Part of a small language model's weights: no biases in attention or MLP, 2800 steps.
Each number is 128 + 24 x the weight over its row's rms, rounded and kept within 0 to 255. Layers, rows and columns count from 0. Numbers have three digits each. The size before them is the row's rms in percent of the matrix's.

# layer 13 MLP down (transposed), 1792x448, rms 0.0869, rows 697-803, columns 0-63
099:107148117148116111114118155124153131151118131152071071113124140163138079132160124087154091132119140134126133122081125090130069096147153116105134151134129139177132132115134122134148138158129137
101:150112123158133129164135093091126142083135109152117124122157106122093132112111137152150091163121096128153138112171150155096118123133154091108144111118085145142139165127135184133103136139125137
091:089183183081126148111195131097113129108109111124119114121158063119165125115131091179135098116158140131125155178098146116104148161138130113102092110141163135170114102123174114130116127145122114
104:119134120199180141076163093122134143136145093126111112122107094166111131146103171147110101113116161145133147135128118103068140117152156166128148153140118162132160146078146133125109174128180140
102:104131110116113110144119137128163128107125145117132128161072155085157125091161112133134137132124150134108144158150097103128144085128128139137115151188151121085160104166094153133149148127113104
088:137123158162120187108113115130135094118100124123152171149143118114122129146154175159145137125127120105116123096142165124138114124107104111119131158127101131126130126101163114153138123131118135
099:157109089081116106132129155130125172110091067079147140104125136115116079126112141116128092111163133099147153152118156116132103105126135104112190130144161123129160086124140108104120106173120126
106:195173143084085100143123132094068141128120129166109139129130166111121142113136156140124124107136137122125090175162149101092131123088120129137089092105146076158133124173141131160107127152112140
097:156124163116144108118130124120096099150158120114183106125134127139163131126116142147124117129090135139180123137148169114140147153141133093163130160151141136134113101141133119116124113130121162
100:169147094137128147086148116125169133111120113082105110135082102134117150142113111126130130136116156119174169133113124173127127120138096145099152120138105134168121141129092132131103127085144080
114:102115161079083138118132107095071140111075111106125140143132100122154135107161172106086136150084159152115103139102124121100106131118139139114165123120120154097141126137093164131114127093083156
102:100087082179125101144126125137134120109102117150112145099137138074125131143154071151155091148135201134094165143105130139131119126143157102110130109149134162146141089150129073129118121177105144
093:124122137111155159116163124160144110123113133138130123142171163100101149116108102097121120132159129133112124115120095144100132105110143110140149151148141155133146132184129134152152147152144125
105:124086153099132122136138108136116154112096165092167144112180139139144128104143086137165139097133097101123163108135091121108158151117055137156119166133143146130134123150100096115139157145143108
100:133110172156136119135123131126120133153101147091100135127101082135135084126126116142110110132158150111126147096120140144176126156133141119164142170121131125093110118122125145128151096097135134
108:106096134144137151142109129110081103054175131154138142142106138100129157169059160167095169117144135158076109148175111180148132120150116109126128118103165146136122127146113120145123145146120167
101:119134139093165154134131070124112072132169118149141111168104175152108083164088122121161102144101131122121126087136121111134133105133141150171180092164161146111072163130074102118179132132108118
104:115130111154090164104128121147100120105141119120144148129138118119071134135122096111114123118090130112159173156080129135132127129143166089164127112128146140131127132155151170124117136114109183
100:116110136156114087142120140134143150134137153097184098087111165146102128118133124137165127165155134143132119116086115135151136133111129122129171133130119123118081128193131127146176113113156145
110:136118111166080102122109167170064101146182124173103105146101123130105114167122124122133123139151146129189133123120147181131080137155105126102114129095131098071133146133155127115149149149141126
106:116122100110129112171117156153116139168122111084158121130149149120154144148133111141122126136136134137140112109146108101114124119115120127082110136134142163126140132156148164106165105148122141
098:140145108106171138118145113132138111150110092142147133081169116114130121132126139121126133138137089138113113132109074154110154130117122130126153110121108080114130116099137136131103146127132120
110:154108103141128115117157148116132085113102139138166151091151115100177110151126105064129186142120153136127130127132142102119128128164157103126169158129073115132138141183130106122113099095105154
101:132146126125161152128133161151125148109136149131104133151155121146091103115141100142119094133129191161106117094154120115124153172131162162131171156124084146105123121154176141154123136157154091
095:127125088127140140164179110118101144126096116135120170139154155130095142126130141151135119132117171124110147114089175087109091135144192112138091164121134122156161136112139141118089080149121128
104:167132116114121082176107115113151104125118108157099112150140113135123150119128136147139125136112116128109089102113137147144115100153153128137141125115149125139177132164128125130171116166137126
103:103123138104161162132127131162134095129160140127149161086162151131159125160149118130133151104135133135122146112114128161157111080148125163117114124134127076121140102105109177107140131107104139
094:107137105160082104172164093152123146150110115189124149122142083158144130075115150117145147085089137124106113124140131141131120113124155150131113117120143150145102167070174097148126168136132139
111:128123130130137145138166125116173116126141106097131122089153096123126145115118123139104125111142096170098122130091160106134131126124097124084128113059113126147147147150096144142098128126140119
107:113121081108111121145165136111147120155124141109137149129055110122125136150129135156142124106153142155117154136143076118115186119108123125144115079144146178094117160154132109152114094140159103
107:132149129136152154137156109164138126089129110134128130132130153171128151157117158127144131148164115134166121062082111187122111108172120059182102116152162186081097106104112128098144144141130085
099:088115095148106150098127108145120117160111111132127124091099131136129142135132135134114187153150148098163092116161149095128097105093149146117146097155111117149137102084138094118157135146126168
101:108126103104128091156136174129137164167111145156112130117093112102089115109100111083133115122118162109106111144131123096092140111105149063145106115106103137099094108106137136158140150102139110
093:092094121103180114091106187140163105124134126139138121149148116123114094101114128129094098141173097152115135136079121066098139146154136116123094121159110133127145135097070097085120107095148100
098:171139122087143109121128137123116101110153105106115125129131158126147094149144149107117124105119181127113137138131085124168075089164115112097133125105155146142127088167157138150137115135139096
095:073125128116094126166133149130102138101141119125126161115113117153142146094100159115108146148182132093154124122147157117112097105108099133152126116114100102156133116123138103148094141148146127
095:127148168136105110143109143119120137121102161163102127149105113160131141080128159104094131114129171126120098160095105136115154121123094095132126123118094127175163084084120121131146092118120121
097:132114133144149163122111082139104106103092136163106109112137127146117130103124117118114085129128113143118123159125125150120126139127120132148150121133117117137156126157130127162104126131129118
091:130158148083122103163126097119125147114085129152167122134159098156163118159127131155105137161119137153144135143087182127096120126098145129132150145102148166133113158155101066135117118124037146
096:094123137144157086116114170141147117129122160124132125135146139147125140101123148110151103164155097154145138124110130124089133139128078175111158155164148123112131126140105125107150090104128155
095:132106164126093106160073104115107123140150122110156122149135155160093143085140156151146148136142115105070152134164180132142127160141150115155109111137161138097139135124122094114154133142082121
104:160103142148114146126146139087177145112136121120122159139129066149138143133145104120177163141167103130151124133127169112105146120125113206129159111149112115173134073128148157086128153128111143
099:111116063115074153106149111114124146136178114105169139110182114137131136124127108148114124141113137125123111093147179146089154079067137115114108120118118165114167101099138144135101097129097127
105:104101076167127117128103170140165125157143133218100191115110130114123102139123114125153147157104137169131139134148106158138123070148136124120168119136134158107096150077145163100122168108125118
097:162154128112153173179131146132107115115120150179128168117126152121096126142143126117154115126087121125107160154111134126167133128108133131118107138070204094132128150109177121119107086129138132
105:152178151144120134111078119127094123095135144161129124096171121117103101144084127134116112155117135111155140105098160105080129186130113153121125163162140116140134132147157104151129130167131157
104:117176110124136084117123118129136112172101168114118091137118168153111104125076109126085160145131129160109124147122124115088129171158146121123160166105107141133148116164095139191136111118122146
101:119130132128125145125126092121100076137093089156120137095114135143124201112117121150100135133121144120133134156122142137177160134154116113135088113108132080138118107157123125135127154142124153
097:174119130112164103095144116137133136136141153135129109116114124161124132169151120126118132180150103088110136132143114149092121103143112122152096087112130160129159104122104157151137136111095123
090:126085148129119139130127140153136162144097113135140135186128175122118114121100092156157121170101130159167085135130122118150131102157134099095138134125148096121145154111166138108135113156088138
099:183116115156146186119095163108140143121135148120139107122118107109135119152160091157149141134127133115099092093136137115131110126147144132147148155126140140120129131119125161096146158136130123
103:151154137109108097125143135174139113161129141139143177138161117151116146156111094148134110113118087137115108106173148103124160142125134097147169067140155137151129104186129105106103149155142158
096:148138113115107101097145095126124147151114167113141123127101103093112125142105107122153139113120146156157148139140154181130094138148108098093125159128125138099092153200156132091172111138104116
099:093155154119087118116145153122131133150105122103129124146152151185139108102125143113116170121105155144120118199131145173097091095061175179116095103096125094148118130096145123119140098085119119
100:163148083140126110143139136100104131139194107133084100136086149160146120135144155133139155172091118109101127117145131167138132090142140133147149087082110139139152121109115133133137124130102137
102:129167131096100137112108122127177104161135112112110134114149131135127124079144111164165085143131102163125149133139102165109126134143111083148143147127157137130094088148121151094147124084091137
102:114130126105121094134161129160103134112121159132076125160143127154147096108145139115173135098107119093093110154118143170118079103064109151113120127138127093149145114147151077119178132149123112
104:141078085107127110108114131142107088141155153141089131125105068108140146172093117138163143139122143152077162149125131118116083088099130133078159103105123151125134092117112111105126154167154137
099:095170152126090140115135133120118157143131119140116118092092143102135121110161104151094120164094122116103143128136111127139164181142177114115100180119131127119121095116138150115070187115134171
106:086079102149124123152134175119132130124132118121136128125153091146118106116136114156104116139175087093101144138115105136132140152149159127065118105123141134133143116113116165170099129141124130
099:121209066135139104116152100138140143145124138167114100167146101096108084117160144159119125114118125103127166092128141159124094136150118140176111154165162107107147140122150127102115126102146164
101:104061161119074143141047124151100114173130133096129095123113124154114094140107104126146151134163164136128152112113130156142136167153120129126157125092136103129135133138123139122103141141111152
107:121180159106164153108089090109122116161110112153127150178114123104110113167122134153118145130140143109140154140172123113133148129192149077131128137170163111150101115137115129103122164112128150
104:151159133145175135147133137131142129132139151116108141118114113112110110139101148126107169158070150109130123122123142136125129167161103151112136131135134108122099121131116110111130139102146148
093:105141132123157100148121133156148144109137125124102141110139090136157130119187102129128121163129136140093116147161120127127097141086155127144101120128137137131144114156126166123099139098113129
105:097106149146119129142120139105098104128100118138168129118161142115161100145137124058146137084146106119115143122105120155100138067134123111128139143075113169137114119141157157127128122155170102
097:133168130105100090107100124125148117123127106089121126133076147119187130149134122122165134133118150128148176148115114152155114126121154103131132148102186105106116140129124138076110175157114158
102:155112113128140124116148140164114153153143132126144132119152117152084173144183160135138071102100083126148109100117109143121124124135091120097102143144132168136109162142107134160153132139156133
100:157118097114149161179110126117103125146155112159124113140143124120141137120142165123171120142133079116131126121112169146132125132162125149118151102155095074127140174091124121115112125078119087
100:157154133164106086121113158111131120176144123136063128168124164119126179107152155147149134181138138136091079117113116158102155122101164138129188112113065140149138123149139107155125156145141135
108:080103104160114149103119163132154142147114130166100145139102097117115131102161140173072143088129120120133116132129105126104176084120103163090130106151141130130183123122128127145124133118143137
103:148145091131114116195112090135169089134115139134101146075160128121125118142117139135118115127163093099127130139142143114108134111115097094090109124107112101139132123112160153083157073159143150
101:166139110076123134156123135132105137105126133114158106159147137157126087113127118131152149150124133162139120132147153136110112138152121159136157152116123102128113093105087098136150182110128115
099:109180146143141112113145111156156158114132113177113115116161121140072147093161104126128099104105114156163135148107178143127151154134095148128125097154176166134156168112123128128133119152139108
107:136172110158115119055159075124125136105114107136105110096142126114107113187116138114144133150180148161158179134104138091124146136140107108144103094175141153127151133163144128120159131149120123
098:158126138153140117090129149123161162147106159140144134144150128145183151100125097106114093153145153128098172068148133144146105101118184125108161061138122114091130114099141134121123135129139102
090:151150116161142158148099131151110125119146146128093135114151092149131122091135125167142084155141153122155107140121147139101130126155108142125139100125108125124154125124165144121130137148154135
100:114124094118135078143139106131101098134086152127129106117126119098160118184141063100158120160112162139147090126113132102104087110134183123153121135139154106166108109132113096113124113123124151
104:125156101113122088088134088144171128128132148106136114152108134124129121110140107104145123137112142127138111121161182115151088112117117158141159146115112111133134123105140136088107153157093133
107:098148127170153114139135133105137129108120127141100123126082117125153089162130120148126161107145146150114138139115107142111095159168102148157111100115192120133159100140129131142182150117162167
103:106137129173164092128136095121116100090108097132148122135123131125149101112112162108124139163085118100145096083080086150162116063087104119101071121168114128171118160143142100125125161102132149
106:105191127096113122099148118117176154116130124162127156101076107094099132147099133102106123123167105079141108144126166127126110111141168139124162140136110123079170079160096156107124135110092155
106:116129133064109185118098166137163133107108160139131137144152129139100137101071107112147112133118108124130147134107120120157115150118080112140106104137134099107144117123105112147108081157141096
095:152172144091132149134120155146195133124112143135107173120129176135118113138097144097077114149115133129135150089143117087128142092109168108119151173135107115103154142088093143142154098118152130
108:147124148161116148174133118118145109072082131113113137124089118083144116154134117098097109076138099135113120099116141152156111103116137100118106145137101097101099088126135140137125120123118140
096:110130108145133128094087111135108137151132144117111084146133132138166115104148161143118104153155065122136130108112144120163094105109122135117097087163116124162133060151113068110121109115137101
095:153110082063160118135141124160114102144148143105139154149135103127135110126149120123153139109123120153141116130183145124115135094110091111108148133144112153127127134136133133160066137122124182
104:104141106136146189150137117177094167110127159105126168146126091141111177158106139151146133099119128075114055090084149110139123138150116146163123122137155101098161114143110163098121110089167172
102:127159076118131097127181126166085091112144121137108105104144134126172130090124127129156129161118161148140140126127131154124117098137145117086167090133142120118141143148123055122140175107142125
102:109154139161128147129128129123176141154160093106112096142153148118144139109124126122129156141114109140157175173093119144139105107116119123140099169135145105134124106155113119123102116167118119
095:148084144140129143128140125174123148174143117124099177138133154170154111091112123161147105141135145086113074124147169161116110091112102135097138132158092117128144136128119128153132126113132148
098:123175138119145154169156118144145126109143113143098106144101123138145130145127122142140115162117138141110118106158122136154148139106123166132121107116112114121111131200135148111128127159100156
094:126092129107150102135141101136069135145109117116086123156167141189103103142152065106106116137129159126110135149140138118071129192148127130129162120146122124145144105122136113152127099142097113
107:108079164126156102101139108141151131116099192109114138120106157115176142122128159131098147078137125087147132139120131140151119112145110181145161092131131126133114092118144148117130123131180136
097:084105129121088125136142113143152151138160103121104089126133124136130150146108123184164101144138092098109123114130047145089119125136141122084060137090136086116163104110122135147099127144116105
101:152152115118120121138121120138158130163108143142110090102075104142125104156104142074143127176108135158130115156122114132123131154125147144172115114134141104113123119112122129119146122131117150
105:154114133112108151107122132140164118134106103136164100090145136112141117153098106146135142117102113079156148114137125087112121103150101141165157159090115157152117150131170059105158161146145164
105:159111086052128151124133113107138116156119156111167080183090129106126110116148186141139117132107185138100143079140134129189113111099147155109137119148160097141113133109086120111177138099090087
101:149129091145124143133153130111129133102126127146143146092124142115159117103131143139142124106121141151105130144128113161134094140158137099157112177154090138081119178127180108110142139126147121
111:156128145096090144152142129098117123120181116138122092133152084092111159125141125142158135141106119063124103160112115148119079129162084122103114151073134111104109148127099149153142111164146137
109:118122139112099098159123109150177111107163141104090116123176112141098124129125124103104160132129086121145125118135111146127141148160088105150123156138161181092158125110153139139128157154144104
095:115151142148129153123125136067091151156148119093113106131119112115102119167138139145134093149131128118165171126112122126131145130146146155125086099126144081149146129145156160143104128137150120
109:133172099121126133072155177156171121124101097081120103135118136106117093159181109075109103097105102072176154073102148143126132164104136163155172098154111119145122121129150110107142127153130133
099:168158128109119160135137094148170115136093119136136165128112125161145129120174136102115055133132162126132113155176169099119140124160122096132130108139118117131105158146121109127094128170111105
109:126094124109121153153135154142129120149136088134149149105128088140115119098092114117168153151141124162138154145124091132102140163154114112135086127158095130125107109176153117160115150114089166
104:124151130138132110145119134124098150102144106133122160144144109173166141105149174103107113153097128098104124129071149126117167129101020152102138103125105125093169147125134141136133149118144112
103:118191124086163124130149161159115126116136133166116078102134140125103157122092159106107123111097148142113168106083155121139146129149114098106141149132115144114125101122111156162113098124128090
# layer 13 MLP up, 1792x448, rms 0.0819, rows 698-804, columns 0-63
094:127127139110145125099080095091101179148150083175116142090163113126151119135162170115119137125124136102137104118119109132152114146133098155120133130184140112064148151153127107128118131133124179
092:138170080099123149164165116143102177114117162162144148140154135088114110150131079143108102128176104170161122122130124138110156153138098088134115134150158128089126146147118126161115136132158133
103:169146126118140139124179103122142110118146134135123170097138097173137153124090154081142125099122111105127124133135115107156117120139131164141128161159105123158112081079085108120173158125138146
097:097135120124131147134165153138139134104144136105131107164118134092108102173153163084145130143155112182113154127144145089164180164107119118073113115110171149166124157152157108122128164127128122
112:071131047146138060144118144142085148110100082154171084140175137121170131140103147109131104113111138139135123121163114103115128088140112141104146154114096142128149130126102187152186109152128141
102:136095150139095114124134134138134110075107113096141139137112124138139087118141149127106138124112165096126166120150159126163132172107149160109113085128123111152134157155175140129123159171147106
105:144144098137141123113111084093116106177168119124142131099118156083115165122142138158132089159100089127160116113122122114093127175139101139153112135110120112121124127193098106120146153127115134
095:115106140153150084097085117130121151136132119167094107143144109132133122127129145089105169132104150106134149102128119095099135135116133154077108119109108125120094119116158122162078170140120114
093:133137136129176118141125143119104125059160124084158118112141116092113145187127110122128095153143157108203160158113092185132112164125098134111141136074165164194129100131131095150184160113165136
110:100107152170180125101147120124166165131150124100161110098126137171143163108135137115097094123118146125109142132109144119121117159110157129113127120108079134128104108139140198188099114096085099
095:136106113103088134105103155103148087121140146162113095118170109140143147156161128133159144148137156120140107110162130196126114068132114086129116164142121111109092107100142147110102101168129104
092:101129169123119101071137162141166169152151128116139168107085096123202100125143116118150132140125099148112071130160175102150141137127091126150142120132078114105151145109145105157101101122111109
101:118121137122116104126113131124158146150118095135097129111113119127146126100188116135097118145108156128177132119159135093117104101164129140060146124139138072102108116114098116129119131136149143
106:145124126141108135144139147146089099130115098106140169139133118121123120110141078101123137119113161100148158134125164146098106111145154174117116131161130139104135122144102172099116143125117081
111:125133132121124129119127154095137077106112183127137151120142155111102151152086129176104155116145146119111088072139153126120122177123118156092101108085118100109142112131095130141154163128132146
109:139089142135143144148116118093156122093172147102134098113103139127088123103051121153142148145106126116105121147076099139115140183119133109151147107098140130106105131148130141144165163133125094
097:150106157126092128117151106117107166122109143094146118128127124120161132167111134123153145116145085117127110148152066156095140156108106151137114133163135164150105102126142147179115120119140167
096:153167122132120092150107138123123125106151146147148138138151104113122089087129130135146091085143126124138149112131161124113130115090139133169144159094109136108145123094110155146111091110114126
114:135138098159120121120144112124129105073163087146100185116109134155070138141106115178161099142129140132118083130095135134113132147113136091102152131149068116120117163139122114150137117176144123
104:146086132129134104094139135105130128144113141151110099130119155157143132101148097086154106153096108118084117135103131143122136145091132129142156091156113092148126131122094186111100151114121120
085:139136154085159147106102128082159122107095143117120106141113072127079102145124141155121066160169115120102164114136166149122154159114093113114193110145129104123127154114138130173127157118107142
105:140118085119110099098127107100131115083125110115126156160141128139101107133071129132117108132107152125155134143132110084145130163125130110093130166145120109100149110177096137153127147121122131
099:134142127136137123084131155095162111107149144123095155137075157157157120167127096145111133148101140109107152172128083136126087088081159132102124179140143112122117110140151147108135090126120088
094:144124160152134163126163122132149105143130076062131169134155136153117138116149106150069111105130149124155098098093137112141150156130190157143146110144101161158104137144123087130111105110147111
095:160119145164170114128119123090126184116107125147166113130128160176136144144142150156143097133099154186122161099176144117159143112127115142123106143147117088136175095153155132127129144096139143
105:138115079126122145136134149096120123138132113146050136100127138143127105091169147159142113122180128104122139125154131121124137107120153122176138161127140142072144094081121113138158127128148134
095:197104134104107120121151135134140177155172121153101088130135110126160145181164142101088109155118095123116141117102126090126109144117105103166090117136164124128125144135101101131154148102127107
096:111129106140123188156117112113115137181117122122120146127191087121148126128136143128142140116134105115152124115090094101133134135119117157142114118142149128169148136139097173166098154131107116
110:102105103150136088051111159138136153130146109118106127106104116133149154131186112156189115118111125134167065126149170141159129167142115112095109121114126169171151129101111127125104154139125169
099:104148145170084140119160132117159155152147137101082113141200133133063120134111148164181146088125122130124118147141111109118123112136137113146128111138149147147123101142143150157102140112145085
092:142157135159158164139151141139147132094124128166107097115127096122158158112138115168139134115145134133104144129150089136125121152117133121138112164130126124119160104186167124149101148162132138
100:104155171128098172119165104108068144138135141120123101095083137109139121104106132154102116106100115100144165130113122143111124127144114124113169158169067164113141132135151157136130096129077121
095:115128131098114142158115139103120144137099133100126138125158116091122134154169106157150138135166123104114151154150097117102096131134132084141104116153096131136136142129154127160124131095151117
096:147156107121082084100153087119078125131140148137106143107156105153163119135121134068124126128140129135101128126155095089129119108172122133084137142158140119119148132110130130116149144121135117
099:067092109129134092100064116128083123110104134116079114151103156101139144175123120118112130127162133131168110138098115134163117138124134127123156157104176124135120133164112150126144094136126105
088:147119145139136118111069141172143096132098135144122163135132157127154093111137118172137106121110149094143111110160141113132180137124141134147097187112137085110148106089130148136112133094113117
104:122140165151144146138117075123154141138111106113120145145123148138150145109127107118143151147162132152134119182124152122109093169122165103178127109122118109140189120150137111151117092110157160
099:128124131092099136108139116149135111131108158118152091113150142142139133074097152139107160128131153137084177119134123100130088115118129127106102121176097131139176167151142079153084118140090100
105:129082097159140109102154150121126138119127135140158147122153085130122098086124146144128100164107130153118157124152091144119161108147114120116127098111052095077118080088095118168132112141163156
098:148131112145105081147117123160118163111150097141134148143109129099111127090140113136155139103138103140113164114137141103106090118128151149125125139132201137116103138137123126116123160133101096
093:124136090144118106128152105108152118112118175112110172144084099157140125102118118114122153141145065117116115108135093161111102124141116158135130127179194100128120156151180126137060152114105113
092:053128129123135127120155106115103163065113121138121102123113138116142100128130126096164106142137139110135118121128102087146143109123101172162179104163128120131182173108130111184147127089080188
101:140098142151150162133144126111135135110134112163097127123130104141126136132167175103100097163121142123138110155106123162169109102142158115117115117127139167135125107111151095144181193131126101
098:185116128180103130158119136120121101125154142104093111091129143083120131117128119086124105142158142122140128108122096125105117141165119151101113112082164142131150109094142117184126175133149138
106:168140134094100117122103177111120160158115144147155159100103105110118091126117136142106175154135118098156163134111119088097069172122112108131144127177116111157114092174091126123127141143114141
100:172145125145119148123113115138112127094076132112122115116128085115133159130122090139130133087123080087101101146148128090147148139108185096115129146060117117138126104138118172146126096106134112
096:119132079128153106118202120136103116141103088129110167170098133117144141106145114118152145114109108137118086168121120131121141128172106133116115142115146114114127119152149134157120152142093142
094:131094126152164104127157135130124135138141097120117121145093135099136110131171119098115163154150095117127083103119123126126127137131130123129146124138146156147107165133132149088139118177113160
092:148087121133149126113129128109112086087117119130144153073137079186143126124155101125106112129150122112134115120112105138153098111094106118149137124158167150155132154127089131113167125155174067
102:113109134138156092153109100161143160124092079137159119134134110122082127101140155090123094120105131144134150118108120154127164118089141110122104157131126191113139133143147130118096182145172174
103:103093150089126143143194127145127165162096136109162112137144112167099136134099099184128116095134112105123138139127150128107139147118127113128143161109152083177095142125135149156127118138103116
117:129112127126083155176119109147128102130143147144117141111114147105108161097165133153150096159160112110160138114143127105194123143129168127126131104130102106113169111114121102163084122145131125
100:102120161124118151160170158131132106137114145110139175155072086098121162170149127121092128099114136160134121150134073195101147112142126157147098125159156127094193142137113146085120122121118123
100:135104138129126118184123107092172111167109131093135147143120132127127164141144154129137120125110099100092111155125140140124109167135100112079119135140155125107129126119107103132129103133102112
102:139155113092072112120173128164109136093141132118133100110100112088095251148148115141194111166093093134147049115115102121162064139130113125087123155142114111114133092149101100097158114141120120
104:111110140156106149100137144107092110113170118126076154137132115171164120116119124119119129152195142115112147133102117106136158149087157134133111116119116113068117104105139162175177078100127108
100:115130132125110124121117113118096129190114097132110134133127110114134130150094126124092068117097118135123151155145152126172100109127079109097111118134108100120146103106113139101093125140142157
101:134102154138093083162150141107137140184162116129144114111140104104163138082140146109106146104128173102091125105133161105131173137175139130129116169121145112126123115103093153137118153101131175
109:130147132171107147170121146110146171149109112100109168097184096159103147104154142167110118123155124090114121122117134126103135114147151127123110100151134139115182118177082098114119171092164118
102:076156109170121103157126103113119142140177158110148141132128109138135173087166088174109191123146116127100149126125092119124096148135116113076113133178122125133099137119159136143122135105159132
092:113114149072100134096110079095121095083146101121083164152140112174143119168160154116137142149144120136170136158084123099103152132148097118121141104097128124157105119153115163144149110146117149
104:155136133139103072135153136131126128129162121099114112092147073083129156141149121123088152115133113176116171107153162087100148100168121133082132112143146108088125159140122090134125134125179129
094:118146147145143076142109152066104160126166088137127148133082120139142133123101096147136100120118131148134091105156146126094112173122156152119117179138110085095123098149153088159159127131098125
098:127117104125143132143123155147112139112108135106113161120121124143185138123128114129136128099096151124097106132148129137154105117121156121114142153105135154129115065146129130173139142086125128
109:074131108115115149109151117108116149086090116157134095115115180103143154116136143122143116130102081113140159117099143143075095129138089142147120115122110104109196153150143142106114119142102160
091:126124109090154108080175090129139149157172140123143111145132124108113113086116115138124139103110139152123153139159130167086122139145120115132109143153112141126115085134085150175139160102115154
097:094131098106103097143188129097109140091101064080128106122123147140079161124142173136115108134134131123128080069167105148102153162112107107151066114128141149109122144088163110108149119119130097
097:125127110132166101120106088089138159093111152089135142102166079110151147132100074128200147108121135144106109150126151131161131121160145138142149142092116138135155126137172131127093140128132118
098:138098114171142107142113143152165122125128126166103150125179119177136116121134140128120088168147144106108137119077148113134152155118120101146135151151117134124098110144118139135128102170118112
108:098129158185126174126146126092094087119084125125124124161117103101126158119146119136138132140085132137136141116164092163156140148161129181134098106132154122152103103115104133156086142142117121
104:178136074097164157142106098118170112124143112125099138125104126151149134116119119156147143113124133108101152110127155115161100139157102066094123098130117140151140158114143123169164142099131121
097:126140134131178141149139140137133114110137174147092112174150124157095124114117156183123182129176123119152133131100148139116149111121148105157118143135121123103171139148116130132123169150098077
095:067111173139115145120115102088109141151135166119139111127122140129114118128093105134150140059127111130122138116106097101166154145112110142133134136118157135113136123151147100119127132133088154
105:106116083128107089090095115103132118080096130139122160131157143139124138103113125090202133138185127134117126124157160117140121117109108139137153133099175122095142095130113174134113123139127116
098:125117147164139123111126119114129145121110139124107123098120130196188139132115103115152156178138110157127090115160154149116129151125104075146157107134131162077139138161099106101110146106058115
094:118097150085104129134134126131120127103173127157152155114148128130103175117113161131108111112129085117138119076152131155166094143066152134119142135128122122094158112112151115160112119129130139
105:131107116119124074079078108147130080109097173114103105105156099148165171173137126142073104132153145104144104113120109106106092147098124125152108126101120081117159118148110095140131172130118107
094:083101154125159127129143095093137143089149125104119117129114080127112134132108117181166136077141133124114105145152114149116113120160121175140111142131134128130146139117130150138061146102122124
100:136092147109127106074093124145122146085149132137138141091175156121099121113150125112127134118133129155128100178112175091120110166085151123145107154133118130119120125129148096114135140133101101
111:074150163151101129161119177154144130111127129142117158145103121140113144137170135107076135137160131086096107107101143100142086122122128154177108118137105150179154175157185112075101156090142135
106:123120114121061112144152133198114123131137100147137167094148081137143122149166118162136116151126150127140128132128112118117145145117132159097129163168099129101176108119160115141102131102119112
105:101128118105128169121152113079122131179151131114179093083140144113153137098130108148135162147123130107159111174124120131183143181149154131111128124113129112153119129173119097126135113154121142
096:134142181120135144157162097135151142113145100134104172155130126110097171135126116157143118135162131100135091119148135120103091090145146138156132126081158136125147125095124122114101139101095121
102:172103094109110147128108124120101085089120101144122108107108123137146130139127125140125117104101091143169106122150159179129140102154144152125116138115140130120106127129106122068108099156139191
095:093143176128110146101153165150109136142127139206124122100102126094131144111126127148167114126125070107135120102122154132171120093136079126129120135109094065130113146115163139145107108141102116
105:171145121106135158107109129137138140175156156120140135160126120126117139120126107112113155137161165095155130111155123133126164149117128121112164143117149102117098130143130146139149164104151137
103:170096160121145138114158110091125149120136123108118083138105169102123121175113134124120116109106112105145100126088130145117134169158126147077113102101138129137108141149082103122133078109119127
100:117107151138160120131175138119116132095132085115138155115108139116151112105074128174088122141133096172127114125113138123112106165127138126147178103115128142147104088097135125131093142156164117
102:134104103110123131101121110121128123118108118126124168118149100122146134116089097122183146140134125147164163138144112126123112126129138154163113160101162129146150090131129158145143178145142148
089:146140144138064107131165101169125134106133127109106177118110095165153122123112166079125127086148116121081115136164135115119107120142109081158105120153105093115123083135132144139160134125132147
093:142098090144074160141190070077082141113134154113145146177136150101199105141127109151124117184170174113088106134132181183117109117131119156121121099124118103140147118107134149129118105166165130
102:173137142129107111120116134135140121149164143154106140133167120143121141135149179106129108156122130124150116122188096139099125170157140122144147145123134099097078135141151147104135151127111146
107:147114138111126107106152134163102100115126122078153128161142146116143149136153106133120143150119137171171158111150139102093115103119156125114091128130109128095109097117114151126107148098086157
098:084126140151120144155144109128136169076185122132112135143126157134118153093119133122137132160090104130133129160143109115138115151113103129129131158127114123158136141104145117112079152138136150
103:149169134148138163140131115138141112123139107133177114110140108140136106133118076099117107122121092134135144154140109097146099144138179164148124143136172120138141085105083126154168119182162157
106:170142094125117108119086165143118108133144122125103116119143126130131153144107108152117127132106156100117100170128072147130087130143105104160156135111102118136134139164135083079104132118132146
107:136125161114093104111157148083119125161150161149130137153172133074084133126167141126131153155119133114138132120140135088127158129100141132114131172141126103125147122162111133081174159103136167
103:167106145113130099071146136104103130112175086135124151096162084166115140085173119102147106106121161158157117120136109115128129143086167127115122188132129099148107131115101115157098154118115120
105:155128100101127115164173107150132099121100128123164121135139124125110144101153136153132131169141162090122095135128115092129145148105103148132140122138110107135169135101094118086158117133110131
098:128104136128148100174143104109136090141145135117163097129115142143137129146127132138162074127174133115175126112122129120136146084103116127123126151122115154096148133084111135160153153166137123
099:132108160114156151124130121132148156170121131117132133118123126154116167128134066123124127132083141112128121108138136120153103147150147121126098128097099188130121119114148137100143111099113118
106:094110114101090110109143132132108127126120135156146120134111126139127116142122177114140117112101115150144189125115081087116131167103137102116090117154108132071142114117107152123155129140128100
103:124150115118153125124113147132153065110138135111147108123164141166114097110157142168187087133118130132166106143147133100151114152148108129121157111124114154124103123128099119111106106157155116
094:157100136183123117091156113099149139127133131142127117165136132081134144115082128152150131126134118111129109150141135152147104121167076162172094132149153141098091095121141103121134140144143094
133:127134158154119101126152116102150097169149108101153165116139086084121150131095115113172107183158124119093102100121104135149107185125139117134127122115144172133133137099154133114145151122145102
102:117085146131130128098124122113125125064123166133161108113113126147129161078115108123097147174138113174121113144104130143154140130123103161116142095137112123139125184097091191143115183129131131
109:142136185119088136129096150145165147150123123145140068098109120138095129131126132106119191098109143155121095086151136121135132134113146107167111133125120144151093117096164069154090099082125145